Part of a small language model's weights: LayerNorm before each block, untied embeddings.
Each number is 500 + 40 x the weight over its row's rms, rounded and kept within 0 to 999. Layers, rows and columns count from 0. Numbers have three digits each. The size before them is the row's rms in percent of the matrix's.

# layer 5 MLP up, 768x192, rms 0.288, rows 309-381, columns 96-191
097:483510588563449487507470491508563569475515476510425489515474536477438480517448514534463515494440573533509421479476459518496431504477427527504554445491488548568498500487526539388515472612514541565523503480544556538481456511450468483450473472488534517486451506468521440424529487529467511587
106:545574522441484512539535496522566552523498526461480512465467483505564506474531519527543461540421491507584543555499515510485374533507515566499483480496479484483498538497496520542545472452543517509459499479480474503495495486448455520529502559558570558466470462475460544448478547562499533457
093:456470526559431487537422531495497537533478529466469514438473502476531569507509505528519418469499492455447439458513504486483569391508483544474487473513394474527459569489514492458484459483496562476579468520484469513505542527513424491479569486421495543482513532520484525471592507538541517496
095:445434449504436442551422486494520531480539502579510475479520436553526524491527549549542490524499438475488468501472482491450439519519421573513492517446450514536471432577496510452416513442480565552483475489477474506503523540424514521516504525485514499499551406481559464577516500511480492521
092:483542476419500431461527551448443406560539534540556444530459542472425535464478472542501552496494451473500471558476512461435406492590506528516534466474493510571466471516481502550417510480453476486489454529500520432482435404457483530497506425482532517510512435516436440512511505527515494545
099:482485553510557470488445480523484488506520518534560500529438549452547414500486474527496492486484506455413518510515551523494519599495500510562439515497435445552463462503492499385463479532536516484553518453518572447509583559478473502491523462494492504480478476545450546451528502518482559579
106:509501452499527498519496520515566544517596472513460541529473534536521449468479507545533542531518463473473482540504497497564502562484493478551549607515498479457523478531488452475493582475581447519492499534509468504501480555457534489481495485461453509580518466565590450545454430480525470536
101:534489546548476500456440580490464472501510569460494489484524450525542475503502559526508512474478516556491470558454451471487573458401454491525497557525503529561437461458445499501499549551462501540438465559551502547502500476505575542503497463463529545515486493478432503465513543505476512506
097:515472559526504537568451523511529446474516518485461567516435473535499456440503527501565586410440541522573524582555520507485539517525520501507542507428536577573481418521582513512520510475495526502490507536517501503494530512564556484455556548455462444512484461480473523486525586434485544460
097:482467492542416554454411547508499411449458506509531509470576435447478476519457550496424464558432470508513499576531523454451518555510489523555549492555507464530501581520457474481519509516528433452509523480563488502547458510587413532454514512494534488510499506465470458460476562541465514471
094:555432464507462485492522504507591552476456518464460474447501560513504494487508453493467402451499506517478479546528509435543526507501479463460488536517515560503506499568494452482545517470516515482552493488495544473511569406512514531437522598471470503572558466452460484509554473494595531450
101:505517575501506530478478519553503586499504478476494468524524512528506533461565493464511569473458525395492486438509538468500550442532403524578539439428501476433474499478536472522502434473543481514534515466585480497460506476518489548450512477526491490543515524467537434553509511535520510486
085:528483450539514519508559501507523463564586505484481480544477442485488483549535522502376471517433508402495459514487511481527437562465471519512535484484522428555564481543514478468535513499453564453478443478526457490464506522488525551474501496497457595515553487515532461524508525460519433536
104:434495515478524491437506491503535544508542510440471536452464496544537541565558503565543474454583498517557395484473541460600442369461504424513577456483547497504510494524529549478497524505451545477540529414499511479544507463436482483539518493477450460554520545462505462530416491571461553568
108:438461502429429541560581521513469462430454503509578476428524426527523513472540544490470579497474470534467469528475487540412482473466480519429532491490493507474587512552436432525580483547608468471507520561497501527530469530561513512463463444418558529469497458436530481504451545510468494516
090:476527452504516495553526537529442471515481518476518528498422499478548524547485488534383493533501560471532522564510482536500504454520470469457498563497526500503523479478490525496520513422452495546554523513531571497486542404437587549502492537546489555569524481535413517489466474468530576563
097:442568490481519531525517513499534471498450480469583599523492551447455426507524443497474482550498510431504463503505505519543521436449502519486491495449504451469506556530509484552535460464498505460496445504491483513579512527492497429478531524446436412476502495567429534518476528485509465498
114:464548524433574539523472579500448536571520429506526564504510543496516483461409457495485475492518491486466517574480439485454527478493545493522500557447475554553495453465454474536483511465468457514540448512539503472500557563520439476553467516517559483512521473553560452560465529500510524471
093:535493428536509558489528559511452543535361516406547535487463475469505560468474531478487481438445527489463562538470568541481501482481498493549541500494475499524535526525530577563514551543468514433506490476486459521472450453508473406470480540517510489479469552508556498538474454520470461555
091:543538532484425509518461515509538552576438542491537446440458497538408474602534537562488506485485552517504540505536483436521536584472485450497519519502457435517500485453516472461529527488527521547514567468478536478493496488508502441487539546455486507503424468496527489460496547394488508489
097:503628509580529435450488492518461457448546480491438490467490506460536472452551481462531485497510461458478517542523414536481480497533534563468471480523519456563509529530437476510438501520472539544620671483456530471498419518563501491495507487502537531456474461436522478595546489505538505551
094:550510532463496498464510444518418446514517502495538526522499501481483497533510530486479539481415543446467539517439498526517565438499475507384531509424494460447489458527536479526507527438419514446495485486478480565452524493508527514546499503545452544470520478478528451472449527461461535500
138:489516529485555504472482503538481465491468439460547550540432513532550502523457491555463475524431584453466424519489501574494488519483510497509513435502475543494571531530630550535511532458467524493513467481474511537543543510511505469546519531495501494481509443471466498537531543464491509525
089:460534471466542577600473504491502504512518475439487546543593494520548473508466570587448539481542536487549513508475482470507532512571464472437523464558460504547554551445519522480565497530512484437473539558485375489522471527474486456496453495527532479508471522485528508496549561546521503573
094:555439521442529556473498536392479546544472483479478476488546476514500510465504510545548534517489506445509558515519462534430538536426571475496507529459490526428494494505498496474503508419429496604440497519515514495525576501484478444456540505469520421555468578509519496551464533509500515562
100:559584566553494499507537446519500468508468513494487518470508507493538502551517510591559431460428483499474464548514566493499581445486455485473486424479422456500500488509503504510512513430522582529459515469521538473545501503458575536535596479553465495438457490591556530570528501516482459497
106:483556465531553536457502455474495475409464499432569543472537526462563465455547512504503416498468514533496487484502572510516553488470553428476484447521465531495436526510483540470495450452532514552480566480510495494425477529555478489458537527422455438461507520475489528515460453497547478562
098:428553549472531451510482500527496459503533508573501500570532492484492473491452480400464477538464492521468498580378485529501514466458533493487571464563490455449465551454521592431493520442502523492510456471565516444538466515566489549589453457500473490510496484545520494509544497459546533561
104:558483465480413466468559529486516496529598466487449479464487563446503479549496565507501586498563471458532512469430500453490504459481430547476515466479527542516492555494491389472476420478506524461536509489462485506527567445505437482524529547417511515493516464464410485512522579569488465391
103:500480412398526484505525517494505551532513447532505538526531523520552503475496507516513551512499486537510478537490504522493536493503502447451535494490493492590567498502448538527524561487522460497437446508474432505528521492477435500528495503494485560473492497485423467501419486495578560467
098:531576501571439467502505467513490480515500544537495494451518500524499499543488456498490463483539522522451554497492517540473466418555519507493545476526568517452450523530497504498487526403356450479534486501538522519502524516562530462523507526528554494430514492481520538499516466498588490530
100:526516504507520556458592545434499469585449496478506509468498508497491457463504571532485536528566475426509608489482512513554497463432481468519531518473504512515523559514477533520583480496523490496519493580449516556408573530476519449490468463484539443542463516517478520453493468512490449574
102:516507515508503439605546510498464527577494489486501446482523539507517531405511532514488415460518530463458599471503487465441532461407502461511473460595566460500509550470493535490505472548549499460484468476509499490470450507448577485493538531437446489495476480541515514487501424487459395504
102:519572470480537468464435431465563515562548499485498526445480447543495493494531493457506492524481435436416508548472494484467604446476571458464485491516595555555553521453525527509511522452483522477549530492508496489460491521536521493576481487601498516528476475511536443497542521553501490443
112:484510477480510482485462517516537495506459499481469531513500516499524483485514503496512521538519549440510540564433547536562454501512498620428464379459551437465512502550561518446564491578529503478489485473538505471487519499574520522518492557521588452443561481541528585519535482477541509473
096:512465447527501493456478426538500523466514495478493532528545544539494560494550544546447476364545507462539465504444509472487421479462516427568458484449479425510571511470492489529531446446489454534468524528481503464473511562420477461480448451570424524416505498503475462504478508467424489498
101:503511552477468542504506461516489572483516467447550546476505452606396476467508504482507538521536445522484515468520570515476510509490506531522496444519508450502456524490547510478504489476523457409471479430491462482480548451510509463508506530511519475590503551515484429514491563448586476589
105:449555559475602453543522505532503471505495522460468422513470443517515522531481475494517498499536501461502588519442459571467478475541491587503511492513517491452512516482424528434449537566514536444525559551554454491466472505509525552431510568460468448527499435523536456448512464550542459543
105:544469534488512492556492514530521530541494471510579498505485520450510445514550479582504524448417501486423526505505563436524563493545496500527469517464580507476431512421465546563521507507501435449471436560460501481496439542461440477492453481446503485466544514519514558550503549549525475475
086:518486496506504395538463502495486475434565469400508575468543502527453528544507488451479481472437573456515405534527474531436516513485489484442465469451510457473488510463563451528447510515510509529487494499493495479494477519541526445448504561504443467532555469462516448554511492553495479535
101:540542504440508515552434486494481488493537575502481584440536479493505533508534478450456451464517461477503457515436486466553439441517500495604485506476507526526507485506452507575560550458582482431472482486522466462531454521457499485491492566549467493570409406443438529457493473514474496478
090:551491563437462483500489500490480495537531459478493506463442499552521496449557566511490418587512449520420489490445494548525506399493505401452542465471509492505560464546499474509533518558499520478510498489468502574492508476508503479427545577511490516480503381478577536502453503479554533479
093:549498515555512538436559523462479483427492510504529471469482562497546592497531538446508457446494446530553522607459501485479481452477484466467542478505510510524529532532483548520480518527491434484543519473545532518462496481543443428494538441495489452532528495489500545508457475541508436471
096:555477505472493436493489526458507537423537491538585471492546456540525415536532586484439524540484518524468398535470459469472541465492437470494478531449543501503543482486529542514481507518591510538475509497543494520481491447499466500446516423455458507548514500488533512519482544538486550488
094:507524452440499489507458565570488559507435569496474492484575571512504517462447491510564482577496535459485518474555534523451493575475436422544521450522515419486529506544533469500511490498531453497560457529506491497475545456483481535518532467485456499449543462550438512454562489534475512498
108:533445552551373496464491478546470549483521551464557398524537466578478470519460469491535488508496521421495478571545406489482489549499548528462486528416520466490519516452440538540520465548530469490458517498507404529568457550454523501572530479527519442535535526449437505520467538474501459541
093:470503526566496524462514505433470491529494528472559535480543493439503468538483484494523516507478558578520374503456454551447519560537475506464543490483519538533509429539494474494502484574489545537436531465476485458491431528530466495483548508480512441465542414448564465561546509447487489494
156:498517540520496503479519535502511492474560486420599521470479487450517437498497492525478480512497597476480454539483506536486527543485483534506532418486479531514530521458562510520502515536515508538557495585445519602517483486491486534504519535547461494516468462468567510545496532538515475542
098:506522515474472485425535492544483456466570525517474486502497478478458599472534492461490500508497452504465469516474534561472513503474468462503524540512406516465500495458459464566515497480467474575560548483425466483436518503516571515504518457463460478460519460462522577458540508539542513469
098:503484463552474521523454519494466544528525530493489470503509543539499503495458530499460578545523497554463499556516506519495468584475546520514445499526500525568542610497519591473430497496519510458497530475562480445558576524542472479569453534523494494502405438518553572513482491472606505537
099:492506461499515504569523587559570504469450505498543515430535509425538497520466458505458514527530454494466507450490491508480534569565509488476463500499517450455498485513480494518500583491507482457543507458475599456610464507492507491443530553487506491583498461536534478504454422504445565483
090:457503544533509520568504549422540488524461476478508487536489555466533508586557538496505460568543539535547475524484446464487483553480537484477505511536490526526538476486504512528609520499481483492466508485496471494545477438442534427444535524562531463470483444501565488505396535618617446473
091:512501524490499547526491481510489511492502533428487405574513504568538450520533476526503545589518494457472461530514471486536470498470486495503498508451495509510495517410538521465522402530506465469480453513521475450444504483473487578516472470525542514490534556453486547532499566424527461501
099:485495513485522491515440480525524596521544464535552512485415513461524487459483531497437526550494465510517535497447474435456501492432492486530452521516526498489455439556493504429497573474539567541489514569521439486522522479502454574418439550475533501513542454521465429533444530576459526482
092:553565522469481578494551485494430454536449468501567516462471488549472443494547506449507580428522497452527532555491450519504523430516513465461429553479476561490487559522437540542514502467584568467456516527480488547458542482455485503526530488486536474556551506485519509554487529419521520487
098:473550560541509499445532574529530478493478596449584463512450538517444509535391542534496502467496473519549530474558495490459534528503450436467491520475498479520534593478443542523444500494561491575463519453515562500465545542452530527503488555492590447494506426510469443554535484514525474448
095:521541509509506496451535472570430540487550437494476460491498492505520483552523538482471564608460492447501563419463486525575503527481507432587486426507527552541478498450522501492449557503492584468505540452436559490473555524495454625485448441543435513463504522509455472478490484494499504505
107:547533523504456552495522561511444449491535514524465531476549473481574502494508508542554462438511556495455498471457468415520542442435502515544434487495572538480577486428566524481424514531541494487459401482543478483465532463506574500482528482501538479520471448481518558502480590489491422510
097:470484497478517511474502522482545524490515484482547523543493477546543510579461544450428561491425519514469445534477492565567441540482572569474460494479517510495556530476492464611511446475411459545455508488479491463497495477418535572495450531446499474523598536500520599486539484470427522456
103:555540544555476534463449487494496471420509537500517534399523590455524492558473496520480542546457523496467542521459524525472582467566546490492498524434525538505512520553440512575437512539511468551507439475513445504540579495458482463461512538474514469532416508522432545555497549445543466564
106:570511535516521487535604476533503505565604532464503568497490441497485452579508498477499463540498475477499468521404482514491483457533500508509547479511473581532487484469488503484540512559490490501494475507469515538481494531520560548535507463521511496532507432501423536617470506476514517499
105:528499486461492609496542508529411474500409492482457519507440463550517487485476518495443567514462495467539458483582435533516410472419559423464469517496496520414494530451519528479482450590514481575397481563475506501590588499518476464571453503554498564507487513532544530564560493427458503496
097:417503492535535589477472504497514540482514541487506543432481542479493474493536546499456458475517481491499558571582480465515534482520477403507467455517511526535530513433511536515483477509519450523467562516486507444513558479503528549522509503470547526538473537521566490548460554448543632459
097:446540436449459491538404547479487458467499601490541474485478498516494528514421534519471423565496487531498565470486495573421463514535477450465553549500518466515548508491495517513457481495461451555499437564450477442555577474481505551454580531516546466583506461530474470497489501515578498496
099:457507498474544468506467560492459539466506541478554586452469446465426497435491495483460496542446524455476460548497465527522450469452508453610482464493528532440523415463557541606576504560503488486470546452511535463524505529552489562560408551490496501514546526495535515397588481486452532509
110:495494479503475480528523454547437470536463587484473530466489521514515539541544511520512487572556506454470578469475529503505453544509491418535486543472531527513552484521468473548504516506548451540533563524519611439515471418486511481486477533541513468426454491447467507545457538462580509533
098:520500465490525494513523543455542576500449500507510554522531493459505479565500542575416471468451487481526493513450459453504517548498437494429530466527505489591522499559498470410455506536489475468474536514485505540484547552520511526406536478489472514527429477496449445524480500491571476510
101:537484526484493478535520427514533506487507457448504493467369475534510496524466461576514513506543483566472470512500555558524496522502531512539554474519495559529549450529445519503484448612417500533440497513550552450555526549499503507438553456543443472563471527516547487441515507528542469484
092:555476403542480441512480413440437489517455502462531467508437529507513461539545516529457460524542427411466571504566501464475519526539515454527481521524481435474500468493500503480447471500504474504514469528510551522392499499471498566431520427533490412452567480459491495470474455505432517529
099:460500506527544510558404509513454546480470468531501511502447468416483508512506507492553607531500440451495519529525472492492466559470567501458456538463501481472503546490505471466405475475516422575558402481462556524548501505459498465499481515477452509571498522529492425514528505509521542520
091:445472524486495426484467435451452467448462515496431480467525467531566537479509536439524441508471560490498503527534530482511482480440521580462473567498448451463493522494494499491543502465525447507509571522398437542501510472559484502416488515478550548459477496518470460415510520517558472491
093:521564481559553484540527485457499386484485505477494513416517525481522487510506474482503472528459510451526509568591593510552508508462465499535516444493506463489499463530482485498497481477511467472429514495507508477529551486460465489510554534499390498508490507545471555446472476524513515461
098:475497538475521479557574489567455480532522471481505474503414477472475510556559558557488468535491539486578513438461535450491492457546543513521471519466441505526569556505521574522530504521493436440492542520494487564474455536593510500478525522528478446477523468468524507610544387477554470512
# layer 5 MLP down (transposed), 768x192, rms 0.286, rows 309-380, columns 96-191
093:453496579504480544544602569574492493495523523578530480515460504474441542509517515493570517507478523563511456555521581492511457466518541552438502491505504538531511468464496479516489542457582466500483551554518548409535502482523470482566458496473479525458522510490441528504500454494523437464
103:516513513503407514487501458473549474576507463476477549534505553464502495442467514431503516486485507513495498566547537515491516471511527448495431544520549504418486502403469447481508623570514520583456509514504496555576453548462470486546479507514456518454509468446457529517499491516450544453
087:415525526507451494465496508461499522456491513510642485500533553538438482468568525523421547507530483492526455482493498465427441475477484572463482559513601568420546514485459426561493548466467462536473484460478537581490505505536519525508482534524469487565511521383494521463490518520542445510
098:504539538493453435503482501419462512530555503487449458433466536530556495538462539509481531485495474489457498467496489472477454523528535455476486464480495564495537440555517535517547488524515512471514460496523494525434515556516562405537430440443588518492495482542552511561503515573528439541
097:501474488487500501456491505479487502488420461542506505467525448468518490464533490460470468540514486595434485494492494455474538498486575507536407490545518520510443414488426459473499498472504561529456480520470472508525526482512515539437510435542511512531508557483445517462540458464563474592
099:494470465518508431491507532447516529518575525450517457469452468475434527464408518445398524458487506419514513535486513564548507484519542490472450503483473553518414487490519487441431497529482532545498537498511451394406462530511552473520536470478518511483489559521473503454501560488506475466
099:471490519519454615461502482517503468575482459528478577513483533487492494492441500481541456406558490487455502516527535494462529487479482493503507521554526575530478483566544489448496528502495458481415491476504515510451502497453543519554518524568508532510470475477490499498490471509461397482
096:445520538503484462492513515519500504486508506512462515513458507496522503526506540423464511569545578469564437553497532440504538453535494492493459468463502435473428475460440471468467521543478431447466499460508530507540535498531502492565495503516557523484547491500530525452479517488491505492
094:473498482413548507466494488574467511448545481479512485476557496470463448435529493484521506473565486482482449409548484594462480501491502535528509513580512487490514488571504485508498461479492529511551489564508523446537543550467503555537540478474420490537495519460471585469505523496499518454
099:427515518524532541386489440554581534507493505498591497522574507409533487473522503485583481535416487544499521490498516509512593475513455560518472508451565507538505494522513574504521506473582555562503525510453568513399444481549494506443484511458441507567546512525546460552437490491502464459
097:475457494533438534480521457446469504510440510555520586510472416472457506478475463531483527522533487516582531463494474466443524495481484517532472514505568538492470465513422525452463552493472499468505366416494577519502505469516478479508467532492487539441466525532425541402514510556493558474
093:541452481569443521526473447482468463508455489519501518499483425414481491451458512560548495485508487536444519515543534497523524545545488423470496504556560496406495498524479456479458447459501531488418483606422483522535497477484485426540475421523469511512554434532491586458595468471486536476
089:455493538457570488455477512550506452395448481520527540499542510536509409447406499554528515463483489475508510511550545476547510491528559508541482549536527553440611444530434500541538572510525523489500502479520467497509544452480421480500468415539502465533495510570466473527431512506554574431
105:466503432524529499504559510515543488453521525486574472495527477454476425495499475505520505475408522520466486458485539551402520487491447522578498547484426499488482504530476553434500514518485549586467520465613447460497520515517526458522471476485544482484530435455516514489484445490577497506
107:494470557501561510560519543463475518451422469491542511486483490508420483465485464526500448495529491463522550457463489499401476484428537428519464453507532443413513485557481494488517517479481637435488496516589497575507448481516483512463566545516508538462560510481474507481453490493526550513
093:465507441453470448549489482469572497496450463517455501482557474514505529518546489504489515544505556572512507510437420527560482513514537545515477466530419492441553530512562542488406423520522523487464521517522467486557498611501465533511530555489462460434536437497560493488524497448493473493
092:612508476557510480431493507496515442443456514441524493519449480532553566516455516513493445433522423509474481498471517560467460516504496478481584530442547545571555497604530530474520496555560533547504532455531588555477474506453496453527525457505517548519559512460537514464514556491471479461
110:383512548556517503514490459529497464516547438558463488461590467532512472540448524504506519522434471481479435517478497482477569526495545518440554497568552492508505474528504486591494506458629550501493470505502435494473590495473460501525508573500447472520583536519475524449492472460499468529
090:480522559464505495497535495485527462464531497515497497516516475498543422540522482466492489511547527518524448437493476535553519510496483520541530537452569502448448509521504467531523399515486494517558521523448511576546510521499475542429537511452449540524516551514497495440524569508514500473
099:535455459458501469497495557541564463512457445519602434503494435505446507509408537421528506455510490493468492477503413457526541567478609507521561492527474481493545503498455517519502478463491542460608518569416526496464467466545594477487491510518559463529523464504496506494501544470527529538
093:564515472493467496455506494464573433479586497476453505500537404452536527531492512567494458472539489498428470480513492573474455520454533518495530563442581506467560513422557618542549507511461495488513490489518517543602494497469486493493500478471475487479463487480512492527500456508464510501
105:534533535447469547543515511553414509446459429438484475580420530469498478558493509513495431562428479533485478582539504485557496503490491531476499528468540512499640520491551492476544566494507464532446572480522407550509499464483513542464576453531501453506496511554525500455587446484548498484
103:497452537456496493515499499519474523445479495544529524564506495447471470489440479522543503457492518535460477527498513516519566494482543475534478568479498480502503498555444486525468538506459558470512477502486503577456478527438518447532483502511531521511531510524450518505544486499460491460
089:472506511484555494527590484466432509496555532575509513486423467593531499535577468521527558481529478485463472481561497524486526485500524530475458547472498519521520454495445463472504504433543465540470529501554510566538445514516531564438453508484521508470431557526486534518477498514500411541
095:525478499469520496465561532474451506472537554502480514551505530522566504482543477505538499525570513509468508597462562500489547484455433526484516567520395511534493467485537521476479522414542509536495504508515499481474440523474537560498483462465448531490463478470473543479467526479514491478
097:494477521484465496557544517494548517552455407475559522531484450487447500429560567557527477579535393514491503505468542469525475496520465514520449510455428546487499622457452507559552539459505454501478462587505606478479438491471532488506449543466495481519477466558512530518453460469510525503
101:430563527439437527538492519479588510500508610522484485523492551469508465532501511471503511480495481472482502481534492522530555457482491490522561486516495499484567470584478467444463486451527510565497472501459483527505520506431538491504542496532467414478558548469507454500421575497523400560
094:518509498456438458416379501575525515528529494491496483547528474488387500403536531410493560499489511457481472525504506482484543502477500460472581538553528443491481470472449526577475530524461457525485483509528529505475562442487600507455526526488477512571521470537572515499567511514464517487
099:520417494513454533497408512443530441437529538548465475531438508436524533461576496536466527544457531513430433513566494537488438487469526519478495476507448471498496467468461527470495454547476495494609457539487520585423512548534514489453518520498477442512471575569447464442499596473533501483
100:512514585467475457448563572528498501471446530473498457473524475519476479481478460512541517515486491515490486411473560479521519540518550495514489499462515513468466506478489525424514517438504499473536572495433512477418464553486554456472510492566527629508494523462525551474497507482492447517
099:472530490474482536471484496512459558474448581534510518567507504476514433454487510491469533439508483512446541501506551509415507431475509507466575572514447516559429525529510530498472501455441555439567470489509556549426528501545466484531511483563440564564450536514487555584522487566511466516
111:550458535470480500455474554393442433539491464548435529498455543452535501445519501516519488571595535459472506512513453525526439457481452479403520490482473485513474525445513489511494484443464433505512543517506516447465527519536495444466476597490512460558497534550581528480487498480530470490
111:496460510493483482517519497521554485502472505526478497573522535469508476450460539530517471463495496474472496548469425523466446532399523421460478500477462450541554499437471481570551595437507478486468459522552502575461458438417510589551496531477473452494466499484556524459437478534453462431
105:534525469437458469426487476425502492526517466497519500540462514466518469419497545467535474566496520555586536567449515541538524539474480462566459558516540505474573509522493492522511523505521521533474587486524507480525435528515521506516406548506475498484542539494483516429513472517459517474
110:476484414574452479523482571452491479457444457538498485546445472514489508471465518555561505524446489491452478544455512472444497516507479472470455499526489453437445488543542543477631496541546534523536476539541467561492500560490484488497486492554441544489462519504442451517549480454460533491
101:546502481493473503498518574460576472467549549526484530429549495515512450475522540419488499473480427511444554464486487532468523524520506455504564584494561520484470431438468448498431487504488486496545491537509499413448515547494539467497495526489458485510523455551541464574477504541520576484
106:418491512451538523558523510516471510525440525455551455434544446435482538521472530429546436469484443485475579397483459559463488434478484483497557554620533478534534483499416566544468498436515500547542505481433497453482508513525488446471483494501526531516478512509459451450480471508529431514
105:505553505491526449494507439518470466484503510473488532542493441540508540532521484487502497527482504482443490456464456511448501563473500465558553513487531478463550484496518495487490537546511468452525452501569534525526475473541503480473495440452536446562511463453454485533478450531463463528
100:514480526480506601508478470444548486524467492541548512490563486509444531536477495494434545392501479522443499454491530529511541512518568492410426533463467514510523466369457496511505519514487547477516453501444536447533476472523514504452502486529531570525483500540469493548408489457525464468
092:507452488576542488424518537505451506521526517534403464460474524457524498524560570469502481551468479510503489442512521468505524507436523488510549440524459542408542521519522481518442485536459551518504499458449500563500484459470532488486564507395491526515460468517473430485565471502444458588
098:547432456497505469474489453538497547467580541457493439444516482499444419521524514517648498442523456490549498538455487552498448550547457536462520511514492458448422552437526531479439455520509586485497534492472503518499478478473572500487528461537532517473456565521518466455531492538530447461
094:453500479531442506522531500546569561527509513518534509505432547445465496546484455510411529494514482453488502495481476536451495553550498534510497549503499452520470455516537476463483537468472543460489499522524517512491530525435465514571462526504522472481429574513520396481499462451475461501
094:568495533520530464499549542532516497468480460496521499442495456578465406533469492477520593514518521491530526484481523451536510522504492626543464537473447527461502510518529453578487435507524536504519543537424460481518443539446476464519460522490482514511540495597490449474498532499509578564
095:495448450507540587475515577482459454475471498528500559516450398494458482424510459560492519545545448542483440496426501512469472510491604500565524479525441439488509495472454500492481453509456465492468470534514493465570561503464449483524513481506534479407510500445530473525494464509427488485
096:528480541518444462570504473518555508565460529470507380446536492469515489420516508610567472497479445493527515505501483508448492494490534517512526609489511399462467450622502507539462480555535546496480465440475484450486532519501470526527479491519567489577601571535444504525517472453575533481
102:575486475501507487470532501504570452410554497518521535521481447511511492504502566566491465498425500534425452464520446476538530502476520517496528471534534489449550518432441413522520508482532469505520445523533476462535504487536435428544520483551499465489550509530426502502462533497483538533
100:452526451530550478413471551429468524483557534503573586490527543511558541409454558487529531546495527442493479470524434446396446433467426560447499488499470481498526442492495489543498470553559496506528474488408529486469478515514520512524445451515498500548419507483526537582572542479521484550
104:519566486531550478511581553533473558487504467439514503501474501510478491541516546488483472464401543473469526499446496517500464559433454465548517456503492442451528471575503587497462478502526535564507508488502501570454514463514458450491540539530476469555498544502496490505564496436551552532
105:549480505498474532450490463505451546494535492503469510467539529509501461454502490528537459497562448581436503465498488536555485489472505406525496473565553545503486522499449447501505528572483490485456434415532481523492480547499411434489462498480499558499480588419445502497625591493529442472
091:468514536464506537409539523503483496475615501470484496531510550480514534438562434529503571479453557548513493513545569515496502556515504484508471506520479523528453471612558514507477499508477522493488569477548565424589426498488532404499512459493553476484528453446537505408440437500451501490
095:495511497541501468494438532514514531467489484543466470501542501539482432499528515499498483567503404554449464533514538621548552561445506450514439512483528501506560553508507564564480574497569505477565478583486433571502449469476443510438520422537487451433510483512565510500459552440532534412
092:490531542433557478520556512491531428465497527476497547536521505483512533542540494495489491519441489485538477470474502538519502556491502533572485495515521539532449487477481461482428543520483573484601470508586467440571488537453473538539449472509494459450524489541564507439564550440577481556
089:550473512520569511490471501486479446456481483549554524516462458535517480496513479491502514508421485541590493463565515432511529514498538543516577524436453501548542449492549486436495542507455569504522479527486501568536530503510570450535521521554509526458515551527447467469518486460489510550
101:507544489456502497571482460574429503571512519498529462520513530495503444448471544503482516553489537537517542508518587497528515553520507477502437484492421420533505444607550473486397567532466488445548455519526469494583570512508501546449459484510479499520466469511488572512437487482570502429
101:501514462457496444489558559512503476503474514426563461504498478525471586502464507559416532466511508440503480529558524563531481478496534517552432522513491521531464491560511558485453489512477424464507557521504519468518499389487531409523487505524542540502564481515434521452482603506532500461
106:555486500536429538478483435514554453511508468539544469534471489561565522468489492457458521530608487490492503484491478569456469455520518498541584507457503481460505448491512522472505515452508499464500519519489631491519558459526438546546476508507529472465538516478482490503525459480513447499
100:556488502534467458614522516514552544547475454479559554505467584429535488445506504511498511469490503470495461490539466457539426504539524498504515504527500503528561472491572423496507431473523414484441498515442540458428510458507545546512480544470473516528545453538455481493491524502452571451
104:499519592557526500516496468506478488536422512611547481526461495573491536439509476434454497466529487553532533461490477453484462435498542433534417481536528522495489441513436502519510529476526514564441470482493470453454533414437477513560516527535505538483514480491486599507502501528441535492
105:483483521534501548536491503542590531445415466488499521495522434573479501500486459536523489566539508461553550453518490518554535460465483556463483470518476511518525518445534553494609439525506521500555556466414498558505540473531539592463479407502486546563516497491532571492499518457496493577
102:546471498559513503480499513517589488456539552504541466491548537488523534560593524503483481554508484446485532474456506484415497469535568489488552536488551434503528457546410430492475523551466412557526488471486464535517452467441559469494514479567533492442495498519465499466524492486510410553
103:491451543471554575580563508559477475496554541448510468508458458434498496476617496489509481485413554589508500528474454443474498534542518425493497505497496519522474475481504493550455496480493476451507519488549448509499559461437435503502423479504539503462477419482511439492481551508497486443
111:531503545540515525490526553530502580434500429509537521417471393545496490500494466481530477581494476508517420457500442454543481478484486497477528518494498522510421482513480524569497481558550546464488496470480558452554563507467524472449467513456480511508455520438484531486491366500541509535
092:487508595516451476586443514515526554467442459550490499477441465487599516502503548490494481481477518553438497518552505447502394557546489547445566517561573521468517522459533504496576506463500455466579558462441441430460524473546551374492546536486543483512502573460449462505486513439528524421
100:478501453495490519543463502532502528457504498505536544490518478562526513514486517483447468627497480470482516517588492539504513543481475467506490487489512510486549545481477504567424512602541436456494393492460499485530499575516459491410523528563564504542455461497559475403485486547493511453
100:485510508484401493498443563514507511518441474577498503473500572483457473527428586540535478463484472499445523482441501525527448440537530414553486442429536540548495454462524421438531502493468539472517524497583483512517574500498495480448465564521467389486498486489505483549535516488515517529
111:503582506477520473493479467504435445540427491457548575503533471472477464493485490570488418543476499507425564497559532446513507443539490426470592474489477492538512492543431473508522555512459553490530492514468517535548524501445561478487564526506508527490477510491504524476497503450475464482
092:464479459511486509495557449532542521537509493443525510532457553522453483467466514553507477530411504478461476501523563502419509517501504470530468521568535560552448506554479557522531586427518505526503556502471536476513534564494534456455503521527486490533542457461465502558502511565458509481
105:519447536499417527562495459489536567525500503506470506432383422488575503478511535542487485412535449569479486456487522484507426463520524491496482446533504502466518538556510476497495489476442542514455541498499468430466518519368536525590518486512431462544491513518567513502479463551539538533
097:502538493489508444507354505441521485501485492545520572477433461454548495507495536559511422482497531464486554456517523520534399562484485444541498473548415413538468498487516481511529509505480498464517484501530482469500542476501475456493475487540497405507543473470552511522421527557508504527
096:491527547564493575445497448592545540497498483472452551510510529490518524528522501485544473448481533499586532536528469501411523564517480558484503514478507480492542524493506516449513498517504447582516494454477493455525500480479540491562470563500507516515571467530457395493530470532457515573
094:531477518521482545531464465488564534466556520428524585442538546504475433513507464529537478551534480546496495440492471463473510571420512532481465423518493542510482544482540460468554458507481418468533478568631473531500546508523466472527525454479447521527457522478477510568469500622476507535
094:464499474533497492427521533458487544473471482465537504474442512570452460530501459459490459577510448466546522460513499460519513453451504559465486549517509486512548526540492530503527513531501568460542515461466472621506470504435516480526492507452512578501474488405518517490517532525528500493